config.yaml
vocab_size: 4588
norm_place: "pre"
attn_scale: 0.125
bias: "all"
init_std_o: 0.00491
lr: 0.00184
lr_mult_o: 0.9
beta1: 0.93
warmup_steps: 200
Each number is 128 + 32 x the weight over its row's rms, rounded and kept within 0 to 255. Layers, rows and columns count from 0. Numbers have three digits each. The size before them is the row's rms in percent of the matrix's.

# layer 4 attention query, 384x384, rms 0.0563, rows 75-127, columns 0-95
103:109157097099150093124142171173114128162095146115133167092123191136155109136132135136146186181121142093152085101200114154081145128148138128152137092142147122125117097171111068111141210098069110155166059095113153144119173129132095111159110146094160128091115141111094089137085135139118065124
108:122170200132146185130107143169110105143162135139157156109093159179066088088141128196076116141127134174097180194141108126138100080179107123055148153177113045174123125117131167142171078143152169111136131092070141140119139142155180125156108138127172098141147116117151102147104135147134130127
100:107066069141070156147119140135087099126166096109159162069121164167140169102062166171185116180110110106096204155122125112162139118122111157142089081128195139113124110162072170044128128121139135152146157155100160149110122052168130180179114154101071131122083116068182144087117177093130163053
104:094129103134116124138149136142138122128086133156176157139066135078138126143208040104084113127131094107183150161122136172130147134161084196170083194167192117101113106153118181057117137103150173131179108143161168110173147112156169172129133115085101135079159128143136125119147121153140067136
100:145192170081151140192061148216091147131144157173106143141091086070146139128100130066122050162121097161091200104079175119106173096112097079119167112135116177159146098120144080139120119123177136112143107173198160162060117163137115141168114127087131146139185206119080149179164131115149129065
105:112117088137118079167129097114118137108078143175138140098148113160121100126087091127094133112120127024125145085131146096117157139089147119116097120109130173123139130128180210085119121101076101109106116153085162186137136154115142082093119169137165135142147108177137101139073136064139147118
103:128065068105094166126096110078167144152157108184120152145135161112142072115182117092129123115164154217126123109131130141095104146153097176116121123075122131121184133176142108106126114174068130167097154109095154124137093113151183176105103146158100097055123193151123118168142116118118102121
100:159115120151137104215107110087060183139153140161119072127107109047069144137083168101139170076146085148180102113114163119131117153165205135154123151130174100156097110161138101158117111102168147093113107115142128158132223131161113113151107142054223126134102107117142168153150131150160115122
104:077153098081136173117102175143135171163122088148109122096110145087088117127073174110113154092120132136105143121107138145158091142141171121080172134122113093107160191116151051152116121102104082167153136122137134125089114126140138125164124168103122091146121090083098084081196165138088141153
103:146173125128137143063156102156051130097159116122088160197111136174129085133104150145120113129103132099102162129104135119083106150092137196081109127146119132096147139170115132181081163131133136164101126189120088100147150155136187168116178104212112056182120129151183134101105191186128098121
107:145142111096123136174141149109102130139087117119111162104141176139158079084137096139158161185081149096068123148189172080144102129144156142093120108122135127094105181188087125102099153058109076170203176173152131108102152181113162118124128102103101105154168132140112179123139139148138154174
102:080118067176139109190111081160137112113158100120158133131168124134121046122124118134112175149071108118162126204220134141108141148106147089056155174096123132155143144127147150134176131134164150133127140096119107114142123109108116137142162085134120098137120168140084118123142081160060180153
100:174170074138118087124208151164127125166120127123038132089150136188139158165174111113155126120188124050092105091120115090085157156148077153112100157120120097133082106160134094100154164096161157135130132158157113191137136139168121110115123121108157118139109087085188097099134136095152100105
098:144147099166127164096069167085146092137124136112177130167099090192127124111120088099152132142170150112090162106166167119115147074139122155173074093111088103092071148176136132145073073167135123131113144134125081133108175173162143125180082147108132128112101151140126097102119098156094108112
099:183158125180155114122162133127161145113145049142150155133116129136083161168115121125077123061153128078099149147125124117063129110103095106127122196199128087101137100130126131132131069073144134131137056097102126169098147137069196137136138178123144146148158150138173079122082157070187147191
100:169113125203116169091078132111143122127124098088111150132141075141125108096141150142114129159152089098165159135067084129122140105164154107108159179073145081083107125108123148117117081167148131122138140149038096098200148140096105124156138113173140073146107161166127132125095146100183105117
105:124162118108135119098151119161114147213164097107177163134098165137124172201122081162095146117151067167123096112197130099125116147145139124133170107138138150119153096113111131130134163134098121097124170144149133151127140123131130129112108143094160116153109136150095135108137122121125122153
104:118087129100146145193086128193060174130147118128125159122112134134110140169120092197077082090108101124198156079138183105089110128130150085072077124142159100129142092144175145116117132119142116186124161140134166126121075207152171037132140127095124138051097108110160125132133156132150161136
105:149101144108132155076115095144161171048131156119127152126149075157139110112066113100136131124158111099153120129150162142154112112186192190113112097182152120126138157145156136128086108103111084117095179128061087136155133136145134170066128173107120164123150083163107176178155130141101114109
099:166170139134132141122098142172180169143073177126112137158149068111078181159130099131143134126117117161123118178129072083125108089109075177143101156150170139139097102146166061105133127144123165136191187135197129204119132084111121126131110099175127091174097067112102069113180169110154125087
104:144115145126146061119155148155136096144121139187176089187109161084103065103095102164133148108115151113134089116106204078154091087102108119139123169148073099118099143142185080169131100135165150114120137058164179108133154116107105107109167100151081131181166138155091124137097160190111120185
102:120136137132127141173110055152131121137124091159092102124099147116155072112116170108130186113134152082119163115096091119135181102207066142164121194165081201148188155093147124139153092116121059119118111159119136142165121193079161108121129121113063139163068155104161106091139153138107127135
103:122123167126115045191119119160137101113108123196130070150127149106140112143126136158137086135163103120169151134160085084089165102129133114120076130128192124110197126135115116133071064065187146138156157103175133177195111143045149168165121134127102148153106110125115214149090086185147140125
111:120110159120198100048073124162113053099149136122170150157131037161144195146116181129166166154097122162180138143126077157157197120111104167141080149151171129111107097122120108123166118136119151104152138167124133084034138136109134072103117120086120201179083140159206110120145069160117146123
101:090121096172138149183160118109162123156130119111200100136155083115119183121158183159086165132084120127066120141093154124104178119129159046136151066074115117145122105152162109087160091131144136096098149119146129163128168123144135124145114128140116087177108113179146135137078076109171144066
105:140164132111174140179095118106194123060182135085140107163144113126089210095135086096134129136128129096080111107109119169136195191120070130131121149112092134160095144117134160140103082095192151092174186144108106135161145055132085161152118129092135159165114135067146154171163138112090126055
103:074091132149101118120097186075121132091064120104145103113080123136106147116152088180160141144145165047141152119157125169141086120131172096153099133090095217164147150137167120061140158133157103117138124209095177117146070145119067111130110148147130136146116053093126166092166129098102079125
106:143078183155096139140118077134059075091180152148128132118127114170168097121171157091160125119095137139095081072143123101154055110128131063116100135121105109100207125158147104165158177160117154111130107094106134123110112139166099147151097109127141103154114145158088136158123156122123113131
104:128127133152103145168061116171114147099109077133069145118109134160124134118083113075162164126129059093035085154116100131109155159079052112152131146109131104103116145063155143164091073126149170105044101114125142111178153139137157148127117147119150198100155146101118081142141146162117167087
097:169120145119134078091173089159181161143099126096120093213150122130113141167153121139123138113163177129104135109128121172114115126140107144156163115109100142116138122085126149083125107197151152108085046083160117133067136159126170114127133142104125160100085139138157125123149153189104098097
100:146138185152161093188136089058132135144182127104172148096091183140099098126140145128094130148088170080091103139122107122166134085105192137102167103120054110153092111110122110183115078157122163099145109080062117176047143132171165185107117124116125141100107166152073133137182109147131130121
099:110065154111071101096152081148145162070116123143160071167149150129113161143094081156173148176111145155122098146128094149142105221112132134167078176143133109101110135102097205117142134124118157066166105143090097095166064104106087158124085140101135173157103138146152096102104052152167106118
103:169140161163157070093122100165184150113132101138055138140143124128097103169149167106129126159102141092122074121158134136122095070089134159172130083087083114160120134148132117137061093112161161132152151156079094123101097146153077112149137126116136170107131126154096111176189085103171129122
105:127111142097182071116063140179120120124153162102147112084126113165122084151124094118181114140096089160122124163089126140149080126225145101146202070150099154083115105144160102056132101120110119177148149083098134111158137132091165140165139168125172048068115102171131116134107152151090147156
103:154143155126190118185168127139102086048147151195146130160179128097125140132084120124136110143164102175067118120164186170142172156139117141108163119132167201119141093141105130178105124110124145096143142121136126163103177109172132124068076154142106148145139152163149110120112134177139179153
104:118092110125141118107172133162180202118101144116121142103082087159098133045139112131145066104137122166115094090110098105170120131132150095156030126127109085141097147124068105107166185105172109106137117154131107106194094124155236084114144104110165106151069157133168177184111090137116156094
097:176126171192102105129147088168198173087129109092139102118148097133175115078104165175136099158126148145129096097091150104142145157153093099115172159076175072170147088087174059141124102101110133112131114063124138143132095095162142146145125167114150176130153089099075212121114122133196141095
104:165131110135091138122201171133097137199143180110116121121092112072082104170203123159056117117088150147112154087092121180057120097079141144123093105093115140094104115109124107090123133146141109153094117112113135105164134126109109044130080060115128106156145195123154150164123126125099117139
104:158193110133121086158179145093136127100129090125150130134106185102081160026151205100082119151121107146089128136119115110155089128169134165110108088181105131158173131134134110159150185168108076147100120158105054145076119136125110112138154065125105124125130119129101160110119201127102123126
108:164158125159091081122192147154137165093123101074118184131102146101129162075127132116174076088137081164120132118091118157132124104065107137138112125155150109089114157184121169159139123169167144171114143091150115059098144196177060085150119136153130134111109132121163123202151131167142129069
100:059123150072149057116110164141093165161157106172175108112094081132136182106176128130095148080093129087123091130145093129077133109156125117168138175127136117139159054123140033098081085106150162113127132039147136145158150149150120137146152118174137171155139116107110133059110094104139133100
106:198061122127156096181132088188152199097132132161106162098142125194134157158191126083169142120152160133084115141073146141109189113158160124087210061110083148104088119166106130100154100211122067175113064134163204132143103141091091176180180102170093126103116143133125151132135096117092131123
107:088130116109179207161123143142098146110099188098174135073144169135114070066163117152107082106134170160109080195098107112119159117144149107138175162109141156079095087133116108118121126117141124127111148095116091156100129118143146112180118056150125114131130159154171123122119082121142124108
105:088136130182178112097112139153068085112091087153151104116118131149103113158099091083101079107071107092113101153077107110133161139119059121066136139093098072111180135051150178157116120157081140086146190154115148098106150119090082102144124135105122176099129146101117199060142138094188154130
109:100150101168130142102100135114152155153122162097143069114186100173061100150122121103143138131083087134138149104140117116045127136133138120109072158131092199178094154099137093184139153166157164111144162152130075112081125074160124167151083154134129116104146128093113138101114148156112083059
101:118152126128117163109163108072142145130102210091186111095102160105115191052131128098106130145076174099183107182106088114112175112082144165122091128117136146097141136122116135104175085123121167110138118167150156110180090102095141128158079192104099124128165155160160086190117111119126077132
105:086097125159180114193109144156143110138140097139144144109123122105121140129083079127135163128144126124176146169144131142141120139110136100116117149152144129091165154139110167108131090122176143133125168098100133070101159102126124074157142113153140154083154107182160138079154098109124081108
102:168146097165143141110129099135219130086129116119145085149066134153116080137110146125135131158144168124132176150091158120137125104073161239137101133125115167075163160105107074168120128130130111124096142139109105167109126117135161095123137055083107121146181172145137145068121176132193148100
103:063163059169124121098071144060160066187123142109124133112139120134124123098083163081075095014147137142130147182152106135154085136140080157076125097101126113088162155152124092151109178099096138144075151106144153135153187147177116107131147130109128136128154160162105117098227135147135142174
102:163072169124177140186174142201112170106155067120197194141120127160133076138172147155125155186164057129147074153151129160068132135094165061175130128125153140159123109118135198137124145134049107142137120135128142082084100096115181105108111180125123111134128147148111150084160173124134122116
104:160163065176140114068085121152067167197122172130126111130119190095114094097143124062153140127127152093119089149159161144131119174177125057112116166139177179063129121047159106129143103118133158108099097131108107119114168143097125075125129115110135128155133099150096060132151191117216123152
107:147126093135161159128119120147112142113156070165134150171121124112146082182086115177127092144146102077095197082093174109083129129182168040113112102114160140136117182143093121130189097177124117142121209105124071159167138108139132056157136169136128096081147112108150091132118109124091137117
104:206199112137149170086161156172089112144069172170165177138106139124044159072152115138109143090116076109125149106126083092131169126179149157140112132064176134106122100141134138115152107094099167150126063195152191100125206118106146142105164109147174061101201121092142111203108143069120129148
# layer 4 attention key, 384x384, rms 0.056, rows 75-127, columns 0-95
102:096128092080178174141127160096106174128151081177082108125114055114140192136158143117152071147170155167118114100125117161138149154097120129088117149166097135073133118128153229190128113137142153184083079142133141138079093098153142136178130132102037160128086099136149194128147165127159143099
108:117090154081090091149165088102158127168117101133101085129117136085152146093165112133133180163074134137062130112161156179143191169083060102156124147114126112165100131108088182146069134098142107116101124125177130160123133164106070132107134110097090113200113140122145112074111147134078134090
100:120128176125161144141162109095133156164115041173097113168149128139119105106137108108142111050123148103171081098169155146133125104116101066145186138151116125110110168102142084177089130110151133169125135128108139141115157146109172131069187137101112053157106145115147124198086154153150090152
101:218115148099114169122146080125089160121143135126110120160141102138160119087121152088141053086139145155095137155170144116170102148121137128136159110096100125155110138088155143110199167101145075134130120094092028160160105118142157138077170102118094112138095180134173089095091141080093134113
099:213107086164106102128139193101124113135070094109144148139114153168073156114175138177116188133137149105172085165088099116122116114131089141105088145133108110141077195145110156098116137042109136147116164116105157131163068208118175090103176108120167068085145091125137122079116139196166146177
102:124171137121141101143175098175133051089107086112129118139126201137109175140168186168160141115088138197083125056121062143150148123125176101100134196128138112109162164160101111154116190096140177134102172091087079126146162135077089142128137164135078113174109176136086134100181121176092174177
100:129151149103097095169142147145071077213113131149065077103073108111114159092122111128106142120128126171153061114151088049153119146137129081070132180153119138108145100063160089087131125118185167131082121180139100129163134143122153092095158122159174131167126123186158128074115121151118094153
100:122094131175126145073139148150144124129093093178184138116149147168172168111166160142151151059168153152206138099154155085109113155138073048140149151141130145145128095097102117112172139156122170155131172168120130121123073133192077099111136158119113140115133143096163087105100133097104104118
102:123190140192128148095146111105140090175117128103104131146135129080133133118171106095116150123153107084198090127150149030135134120135159129146053088147094118109111142108162132117106157175163149099129142151111168070093073169070153171139133123125111171159125097183060161104121084139144183132
104:095165141094166151157107189135136092105144139111088106103138132064137122122100138141076129101143129153140057131067144164130149103097158078154163108129122135110052174119114151068110099138143164116156089136134122156083108110169121090156106151128112224121109094091158081161114104074123142150
099:099134146147090043155138067095130162133145124163169108205187101143151161140088133113129125124152151090151032171138148158160175102169092142125145097074078118162147164074153112121125132211124185054120065115101098161155169097114138058198125197156151128115146142156153130103109099096074113174
102:082121150135086160111096105068094126071102155122101117140112106112117147144156130139159154154184079168077157039113129075162169162090091152121111121158100181127125120095109117082138146135112112086119129152145154156113144099148118137072172145165129125113144148052166114148107107100148160144
102:156132151139052120131084105121126141086109111146135096075079179124154100151111107134113183125093164177171194191191103147125139122167148142090073134139125143136104187175099197125110096101097117153193139123070153105122118087109164131188089061083033166137146140167116123117161118140134105137
101:103095113132188138135170113143127136110124103164100111125137160149171096141136134125089152160093136142127122154108124097156205129085137107157160130159128109218125114134166085081176173075120130110104095133129147092191098122124153187118151119121136119084092146105084108123077156149119099114
098:124131143128089105139113168090152106139117173086096129146137132088140098113112147101139157147111115099136147070105107144116132163155129154104177138133173101144131130133115125123113178125064157100090172111122107056098135146218087120142152097172095083146173202128124109193156143147062105141
103:162084150086156136125127137075111133162100184195165094121129094109093118159132107038136113145099150205099117128123134157124137155182119098139109162083102139214122101150153095126143109148139143073142156095183100133091127128147107141091129076133169167130138111090178150098164121157107149121
100:161109121150135167139119155100206199026098131183144115125130035085228118115096126104104155144107069053077131095135149134081137146152137122116131099132113102098084126137147131091121099147137134132146068164150092092099136128160149119123119080140139148127044138124149169114162130097174121078
105:129081084157110104122105098098140156102089116065127123091131129120168084081051162101190184141142169088124182154138161093108129136104211160143149115110107112146077150109144105185118165180122162106110109050150122168152123139140115103114095181158104123121133098141088135143172173123076101132
103:117134107114108177182118106136089093101125120132162068096103133098078211119121102173137107122136108119094128140146139154171138120135122099115142228169103203107086146125153130115178154135182195063102093066156137167132087162096130133142145139147098107112151111158172051051161118121101138115
103:156144090145132119106124128122117087120156134104098136107113140131170060153103142178177123134185196108211137179069143138158110097074132149165133145121090124151148124120133140119155106093109092146095146039140082142167136119140159121165167165051122149063116112128120131123069049088086152119
103:129154164090134128114071075113157118075151148063152163115128097139176150170129102119185165093051119135081172116176117164113180116199171155130132076129182157129149150078084148089145098113070157116090149127210129113105132138126144155122171098120134089130137149144167123104109127144127144168
101:134102139106084140142194149119137187120113188186219174120128123156156139101124134150173105196172129193156099137167141115121059153073174137126149101128178090118110110142122131110102128115138154131162103070121111116125149149120089186098144130100147107091132133159133093129102103113144100133
102:178105084099161129103121132144087171122079063129084122150144115107120139146121110122194091156110149118054147123154133157110169103141172130121119142128057107125148133133106137128095124170144150100100155139117135114141140060173126110132218094135157117140140167112154148094154163117152132151
107:110161060143108117138191129103149143157140166119142154118099174227130162124125109100173153080131148090149161176111079053161087106189159071118164080027121129132104107165082082160078116120124119099151150061171125155177125123138116163178101114186098083152101144112090141142095085152132140130
097:162120113138170131094108133069077105157150128116095124131117197157150138137107070083157141139094098097109133107120114120144163092152086148118109130167171099106117086203120112117119197172133126077163148044140140035152172146100173165175152184137129145157122059139190129126137153111174049062
106:082119063129116095122141105120103101145077127148132141099096118178133082152084148170092134105141113122186156141145124112140134132171173128140137100088118156128143115114095111125093165118078108146099190072112148167122163130119198066057105145209188093086113157178133089136145125099115116121
103:127131140110087117128147093170144059160086172113139131053120113112182105152109136084086139067084118174096104145173149125111118147172147152096148136096148085096084124114146113093122113158156134146130162105163156069156137102121137151144194111143101153176078158081155099161096170138091143142
107:124102162173114068145133160176141125105149099091103141124127081089168100131108043096056116163160094099114111136096158152058159137160124186164137110160194131101080117128081112129136107120164127100145124125125156132072153159133167168096148169140147066119147135098123118104102107126148165159
099:124132113067162119147146097070166161150119144111162113159140154157182100110156103150157123112110117195194210171140145126170135155180126122110155157123133060083156094091154133130126113111117108122167156146100126158123115109144135091079163143148125070097125060130140104067170074138157126095
098:167139140152164117163123113127121124100111166096121129088082161131128188105140150117175106154141113156129100101053140131147148152159149131079104070104116075149135130157115171125130127098130089103183113138157089153162182093156123076092091138098146143092133107095156121178156085083101098140
099:185116047126149174111109132135123173138099145177126153133131158137141193157112133097087147142116125156149132120084174148128147128096038077166146170129152171062178117165122120066148102172114155105171131154175136150109105151079144154155140133153116164186153110109153098099101171085143172235
105:145106182076097132157113134123109201121095144147101146169102153146093144119184125134137204067132173174085187141138112091145106086114105152128113153157168120074173169108123075127136110158163055165191092064166146132136185104095114096145166129126093129113131116089083132153121130088082128080
101:095126113159125133120114149118071166160163124118230099133157102185153113113082106114148155101125110125142154109044156110111132240139136088075102149186150114127128096123104095140164139113144158138123086124135094152117123128105099121119158149124127096097117096101074130099119118142120116168
101:145181192124133137175143100122109137123118096095122147120077196092204161103099146144132122128140125167133132179144119090145172141052144114102070124154064073155104161127120128114136166133143105157101117173126168132137095140181105067109108084126137145148148138126157128088158073123132095123
100:126131162087088121090138189165171129136098108103125113076147140114147127120137114126092151165097102117151173158146088144144105136152145120124105162139165123156103174112179145102147161183133127113096099061068106095091076154148113118197084136127143127078129143098117136137116095116139175157
101:093138119081154160104094156155105129154141161208116125105114101141197090147139126146091145185074151085129128118163156139093140095202145194080184095132137162154129105135110136179110147139147126115111073177101187152062179152136101116137153120149141157131173118165125105088110167126136132134
102:147155076160114158135137125063136119095130149108161102157092126080123150140144068103143141171143180136176170123120068156031167142104077165101074150118100076178111179132099099127142098122114099128119161202148117137168182068124093119135186131169158136114116096146165158146115168122080107174
104:083069170108150131116084139149184133114086162120194151074145119145156183120108115096142110075107185109132119170100118101206071132119034098205175164125145102196113095089110146107104154114137154121157145167136088151159116118157159099132043130164184155141121169147096099120155137163105128146
105:080097163137080141159165195111147156108129140076137147122149140150122121173070119129167152175136059109156119048134154100140191131104147110141190128123122159172064156075146204126125112123138167116182132137126131134136142124097161158141107104149159158159138116183136114111112127109097102173
105:133137105108125174108163154121110121142142090116096106079098136161110107071128107166089156110059155127145081115105144096074104162065110086166182182098139148132079122122129105116047140125135069128153148145123201156118150164119152143153115168135129086172139085169158120161088089109158117128
099:140118143176134151134124099088107084125068130096136164136207117130121121166047120133094141136109157147116166130132091136138209173155147098119130064119118141116128091139087158116179135132085139119105141203127125157128134138154129135114141105111097089106107078159153112141148144088157112143
103:114138168134118120104117111136096117125101121146080150122117174098074190142066146178137085072093124113081149109153168149112135168052186143146051186115160129157143089086153128117084160061169121108156157137126106093123122053134160121133094187117117166158118069147119084161119119120141174130
107:175126142146063100110111161126124124134202112139115138128135126089089090196152113119116201085098112141086137113094130153151121124114147074134129107105121111107116149119131107148142117157109056088155154128146064108134165131106164096085148138108148134198104118111096142153132163144165187108
104:151109101085135119087177080092133139143137108139096177093103169125072097136174139213126116110138131134165157061169122184167131144127202174129117157104144141136095109166056108122150158142108144151200115133152132131187166133157132168158127123179119109139093153149131148199054162135126118191
104:178103162142096119076147167142139142175126142097118199155170123083215151123087193095135119156212121105095115152154160126209121153170100149104116136142160059128086119127079157118111078100112097072147141095114148221075163178103084112128141130130104146144135173143148154128110164068131138112
102:146147113096168123199115158160151042203138124131049186151133142087132121184122122143171124159191144163117149141105187134085180158128057150200135149122130125087077171120113099097136203129185117143173138070152113108136168163141085105110129128157127111151165130104151127115105117093140168094
105:155091123182014119105191150075090069111109133099091077092124175160128096164197129189143084188133138130119139052043151093198106120175181164081161196115148149135130152163159111170118115154103108156137119172091096131129102159168096120112101131158174118151058182095099173105127130108134139141
099:171115152128154134071124144111116096130165165138079147133191102076093115194157124148169129075095092150148109153166134154118094158092169123076111139098148073140118107147133145128163145122111095085178101100077115103165101126150144179099088181133138084132088152164118117126142092134131111141
100:114138209100119109177131045108060113090077155120183093121159168126146101169079071123136106126091143133163085099104081125083104174135107117146157107119136117147097110125100230066084098152155160098164177163171170108135131162142097113105105120109108125120104131100078185162118123133134143121
100:081200129148113129099137151174169105075089116108096169072081205112129144096144165088121123112088189099077133176167139102143162110127099141081117166147095136115105152138142075110084119100114139112114136113129102160126181103096155163144209086151120078103111101091122100154098160172156140095
100:134116151111118102232182112108169091078104146133127107125113117170149114114099087124128129133112135138208078155115118172131144148124189124095046129104178117140099118151056108141127158161107119091104158131191168137117132101119101096088084131107063178111107117173156179157128121125070142089
104:045132140126135170116127078102217101116150169127077110111205133125115107141157157099188104123122177108196114153181122163135136107051124153123128112160159186126137102130142126130130107114174108141133184144093126076186184134148149149140143109140147134142126125135173110124108111125133127175
106:092116098116100162148097080101097130146156120144168154118127150137136077095107144161121133154163131123088094131205135091140111135158099106115136158132146131164138132123124112113078167092077141087141139151140089159180122170146154178172080154076097116146139119156087085134116121116116133120
# layer 4 attention value, 384x384, rms 0.0699, rows 64-83, columns 0-95
093:141097121133104144126125093057125139112122113109069035154052139101194165124209162102117123157114148205175088160116140121203171129159110115182179108124146194141131100176089139135132120086154093161113092118162133099092107103155145089139105174093183149156111122099100166144091122137090126178
094:053143151108171107113142084141110130087086146176108095108128123106133130131150160089161176095125152062149151091100192097101116123145156150168122075121126096114150154102133104130091139124128137096143144168112182118164096136143114140183071100156151100116149168056141123137178129130168164117
098:140133133084170151141088166171141117099125081082139129130113074138155174108085104095137208139078121144150133125112152079118096143144131162152099188108095148049167161093143132185096114160137188105091090128114108111164156126157114174154130113108104119152144163149154121125139183149135164091
091:136131118108116118169184128141106141152151123122169123099172145169101130166127105115111122140120129150173130141122095135123168134080140146112125128162085058082168097130140114124069106133046111156161118093105104131180177118139106113155171093101114122161161083187093216144148145125148236119
101:126059134108211187105111124114129105106147093076100180149151090135158152112123147125079088159122150097161163122073139131159135156082065159098094118102087095048114124126092110097148157142120148082151112118141140134149146084142098111080103077166085096178112131161112122145153125122122171128
092:173144112126121132158110169157142170152184140146122095117124111134145122118131135135088125131129170086185113112085140170134170107146146168102050072117142013134138106143144050069099156130102145157086113161159135073100098064079155068167097120106081158143144138140161145114101087135178088152
093:109105143189115152098176127072139086128108111203138124157153143153091079111164156036151108164119109130134165138131139161144152131123091172138135226098107158146116161134107142224144130111158114108159162139112126119149126126131108088142113119127167096127115178129125128085144096091127121179
095:078123092184105138143082147137152149109128128151144056073119181086160191133105132129160111156125110179133138067145127105103088125125140156138137153093138131138176084143150109145153107084159119205105162108111100100093204106119125160116145119138114097156123132153129144130107118127168158142
095:181116185145154132104099145128111129101109120074125089070155113131125063155120063118102168158177148065171125111146106195122130123197150172137105152133122120112084119089114103136099142071154108090138148165107143152151103139123190093111101175157142103094092159153139076073095113190082120042
092:133155092112089106166089158103120109146120150094136141166175096130127134126110137147122120092089149142114085138124130178172095095137187034147108122082077096104156105137026094145106167186136154111083143151141097106148154134164142086142119129145096141126140100139142066138100105152128081079
092:170079081129103157132173213134189135116117137112064148195095112166093109148129138126119132136171192121126128150099188101146119127103185182177209109160146124121130082165122144192109121126131144146119128148186133121139149183067134090124099119156107120149125050110135146115117162121119095110
097:088129095168172089140157125091111140138115148111110123058175121184175134082147095120102127099127088143151112121129114128125128166098140100172130069088150110125165089125158141079090087136173154091079106102135112071120168090166197145108073107131131126095123110108140128064125104130196130176
100:055145164102175161140083128172141102135129114087162170153166086122097112115163135078139101236074166160140131171177127172151099144156092147151130161166130144129097101112045144143141144115130134139142176155074168225126127161166170142190132131161110116128155111114109164114153186088159149157
096:132131123082212141097120126099116162117145087171066090143096154070100147083125103143087095143112138152149126108126116157132127157118137125113145107154147088147116105097151161166094121161081103120186133146124134107120134154110110101064168067141176115146115131047153150136181132156153168147
098:134090151085114131076078081157101177129148123134154133079127147136112139142142128195106079088138139118155128190127157115094116163102213098090173107153121066173122170150127201082152146132134136123123157120122089151121157136139054088152064139120154135136085105171110151090130066180183128114
095:140124139184097110161115173141110096114109151171066092108101117177160083156111059110144137167177104117065099178095148108125153117118141177159129045131172122102147116139110143147189086133158109117147146094093115144112143183103083124167110165090136144130112105127101122137161166135149133167
096:093157087155103119139127106132129097114128156132078092091130149111124126196109165092089105129111095143110125098114169193120130125170170114108075177102113141161166195121136150170114132134148120132109127153124126135152080079147145150161162113148093195077130147155122107127094127117148142051
090:080122079140138149132133086210098143114097133089085129165211134133124090106142115121078122180184123115095135138126156108167102137118113147094104065210121147149095066134129101103034112141162095191098120122121162145161155143121112127108159110104148112128175056084125130111069138122078133123
095:120158168126147124089122117093145161160150144127134104089192145147108159163118131108136091141139144147189142092128169141107175148166169084106167136088176133071105129133119185081070166108165158126143119134067120128125107131157136086125121155077086131181147148115120190164157089122093113130
091:101145094123145155159156158117112101151170151132163117155069116105143110137122087084157123135085086155113118151127200079105129115127133149159110127169185149116198158041204111166119052159157125160116213098091170168126060120134157149134125120088137118161128102107144164135143133152103118086
# layer 4 attention output (transposed), 384x384, rms 0.0561, rows 64-82, columns 0-95
096:099171140114123088118141173148157104082191070142148191131110128168151131146079139048119143111139102113126056124129200138079119097114118115117103136147125086129092169055067131128119149118118115092195113144120138115125140034131148123066158138133159131129083152133045188109144140164142136110
095:063093169178063096120169174139115119186155109100096094165123158146160073066141097123133174075132087125161144143091126189120124094088142123155080129131093141069180075108167145138135159121140163135141140086102128104081157114141127085170121130119081139153095109116139034167136085129111107150
101:148142126144146140132097157192136133095138145123125136095131177105158070111153189113100133119197153084179112138171171122162144061118150147095178098127118127141085118149131170075151116131154125151128102154101122187138100134141158154133168148134132066119193071119130132117059152080142117111
096:119114069139121179123074131090128138135148144153134093111160120109103136160169165090067163108139099109137055137128141109128136147109135146198119117166126104144110142191108143100217134203172147123102103156091119140090153113142093150049150146144081156039136167135105140195155126116041180140
104:155130149147114174125065125104143150196119118113112129111153147142126164122130118127063122167102115168109074093093138179104176090080108081135153123092073119214121154178054145150120116194190102114102127100147185166134100161209066136084139168134128112122110144138124174130128120064117078110
093:117134106147167138125153137114205111114118173139061185154157132117106127163172097109124063063098091127090119179134080093069091105084131223095132126103151175127102181161136167152206083141129152111109219097140108174067131122103111175121066102138094145128120130130122124202093172110093119088
094:184109127084151097112125189094142112134051129077192133114120120131084099079158140196168133164133080134098122088177117146160081086190174144179110159113143129137129125147189108101045120140144147177099137180160105158179173147096106135090145126134099116155131145146103136128157127133147066128
094:109108132099160119141115129095214092144135089125178199102125136074171172112124123180097126128150136149123111137120093138149091169128118087113125133097161077087043119131155146061114066134111095025110115121092126189117169154102092115158121136151075155060069141156111114145115134083133120131
095:112165171121163092131141036133105100133221113189099146206131087102116115124152188126108111116154181124060121136102137103135087063047114156124116178113128069124094193117131082171144130093090128135077143073201118144146095110107083135153139099168101129161199062164084157161120086085164100102
095:159070106161156148138121129106118036094127107069113197090122087126104144122135123114163110116132137149172134114112200143074149207122160081147144168141134131104152122148097099135112122164110149117117146151160162129124122102177102135138129132078173127086119167184160150175121149106155137123
092:149111120124143103198124096139091158135147123071129123162123074115091177134114057131134112146107086144146147185144190114129183120140124125117166122182175144131101149093123137093113143129128131154163071113143119143108101126128125155144107137103140123163191102148109124139109190093196101137
099:137139124108117097130168144093119088122133127144174107136115145068106131113119115096128128057117106091134141109122149116050123157120091136118183111170120155105124080063150105095152063111064105082098104145139134197098085113095123122125103144091144174140117139076147122160136183131129145125
101:127142108127059096123139110139134170088106119082116025142157151147152138129126168175126114129173111125107084132071110146102175108100124194074119101119092077150109146104172156140093095112145136081063136121108074112114098138105145077083172133127084091156107137144143132125155111148132115200
096:092151134092144126142184166135116061142126150151140190164134090130104099169176174170152157142145116100127100150094125063151148120162123148132130124162084059115137160164111129072135115137150130133126179146124087119096165142117133131109073081113104175106103126150104072124125174112090133114
099:186126117201151136168128141154154070101093116113111133153091112103085146128122108105102156125077129072141166077149065147183168156109108138135152148105127130118147130078131092170178112191070117098176126104111197096094096095160167158150168117151133128139154096125074120159165149108106113076
102:087143154123117107164137097145146130113108155134107073176123092143120190121117079099126099204086119144121126144118078112135047181119128112116116071084093172106155112132086144145047082157075142132123145132188188132107096084067114145142150167081115173083066171110115137150103129108140101118
097:148074117137114066128059177127133141177127110146154137146157060148143153143139146155138143159120121135158159142089124128174087135100045137156125094152129131061100105068116069121174176159084119173126129117158110155099178140122145150112122106062168139114143092170149143140129117138186113144
093:138147091094147127135124088127142118171099098078115138132071155160134133187072072137155130111102226084083066089146129169150133156164143170129109170101051163086081183162099160061132163125100149163092141128124096158127106179115140144131115070112146123182093135110157110125148107115125108123
094:155098117066147146152140110155106121081147145122163139152078151041123090067081114158091195092121133167175118094195136123089151098099137153119117105133129109144130100157087098140167110159111205154115141105162122103103128132119172155103097102164125140159138127108125133084175111129112172100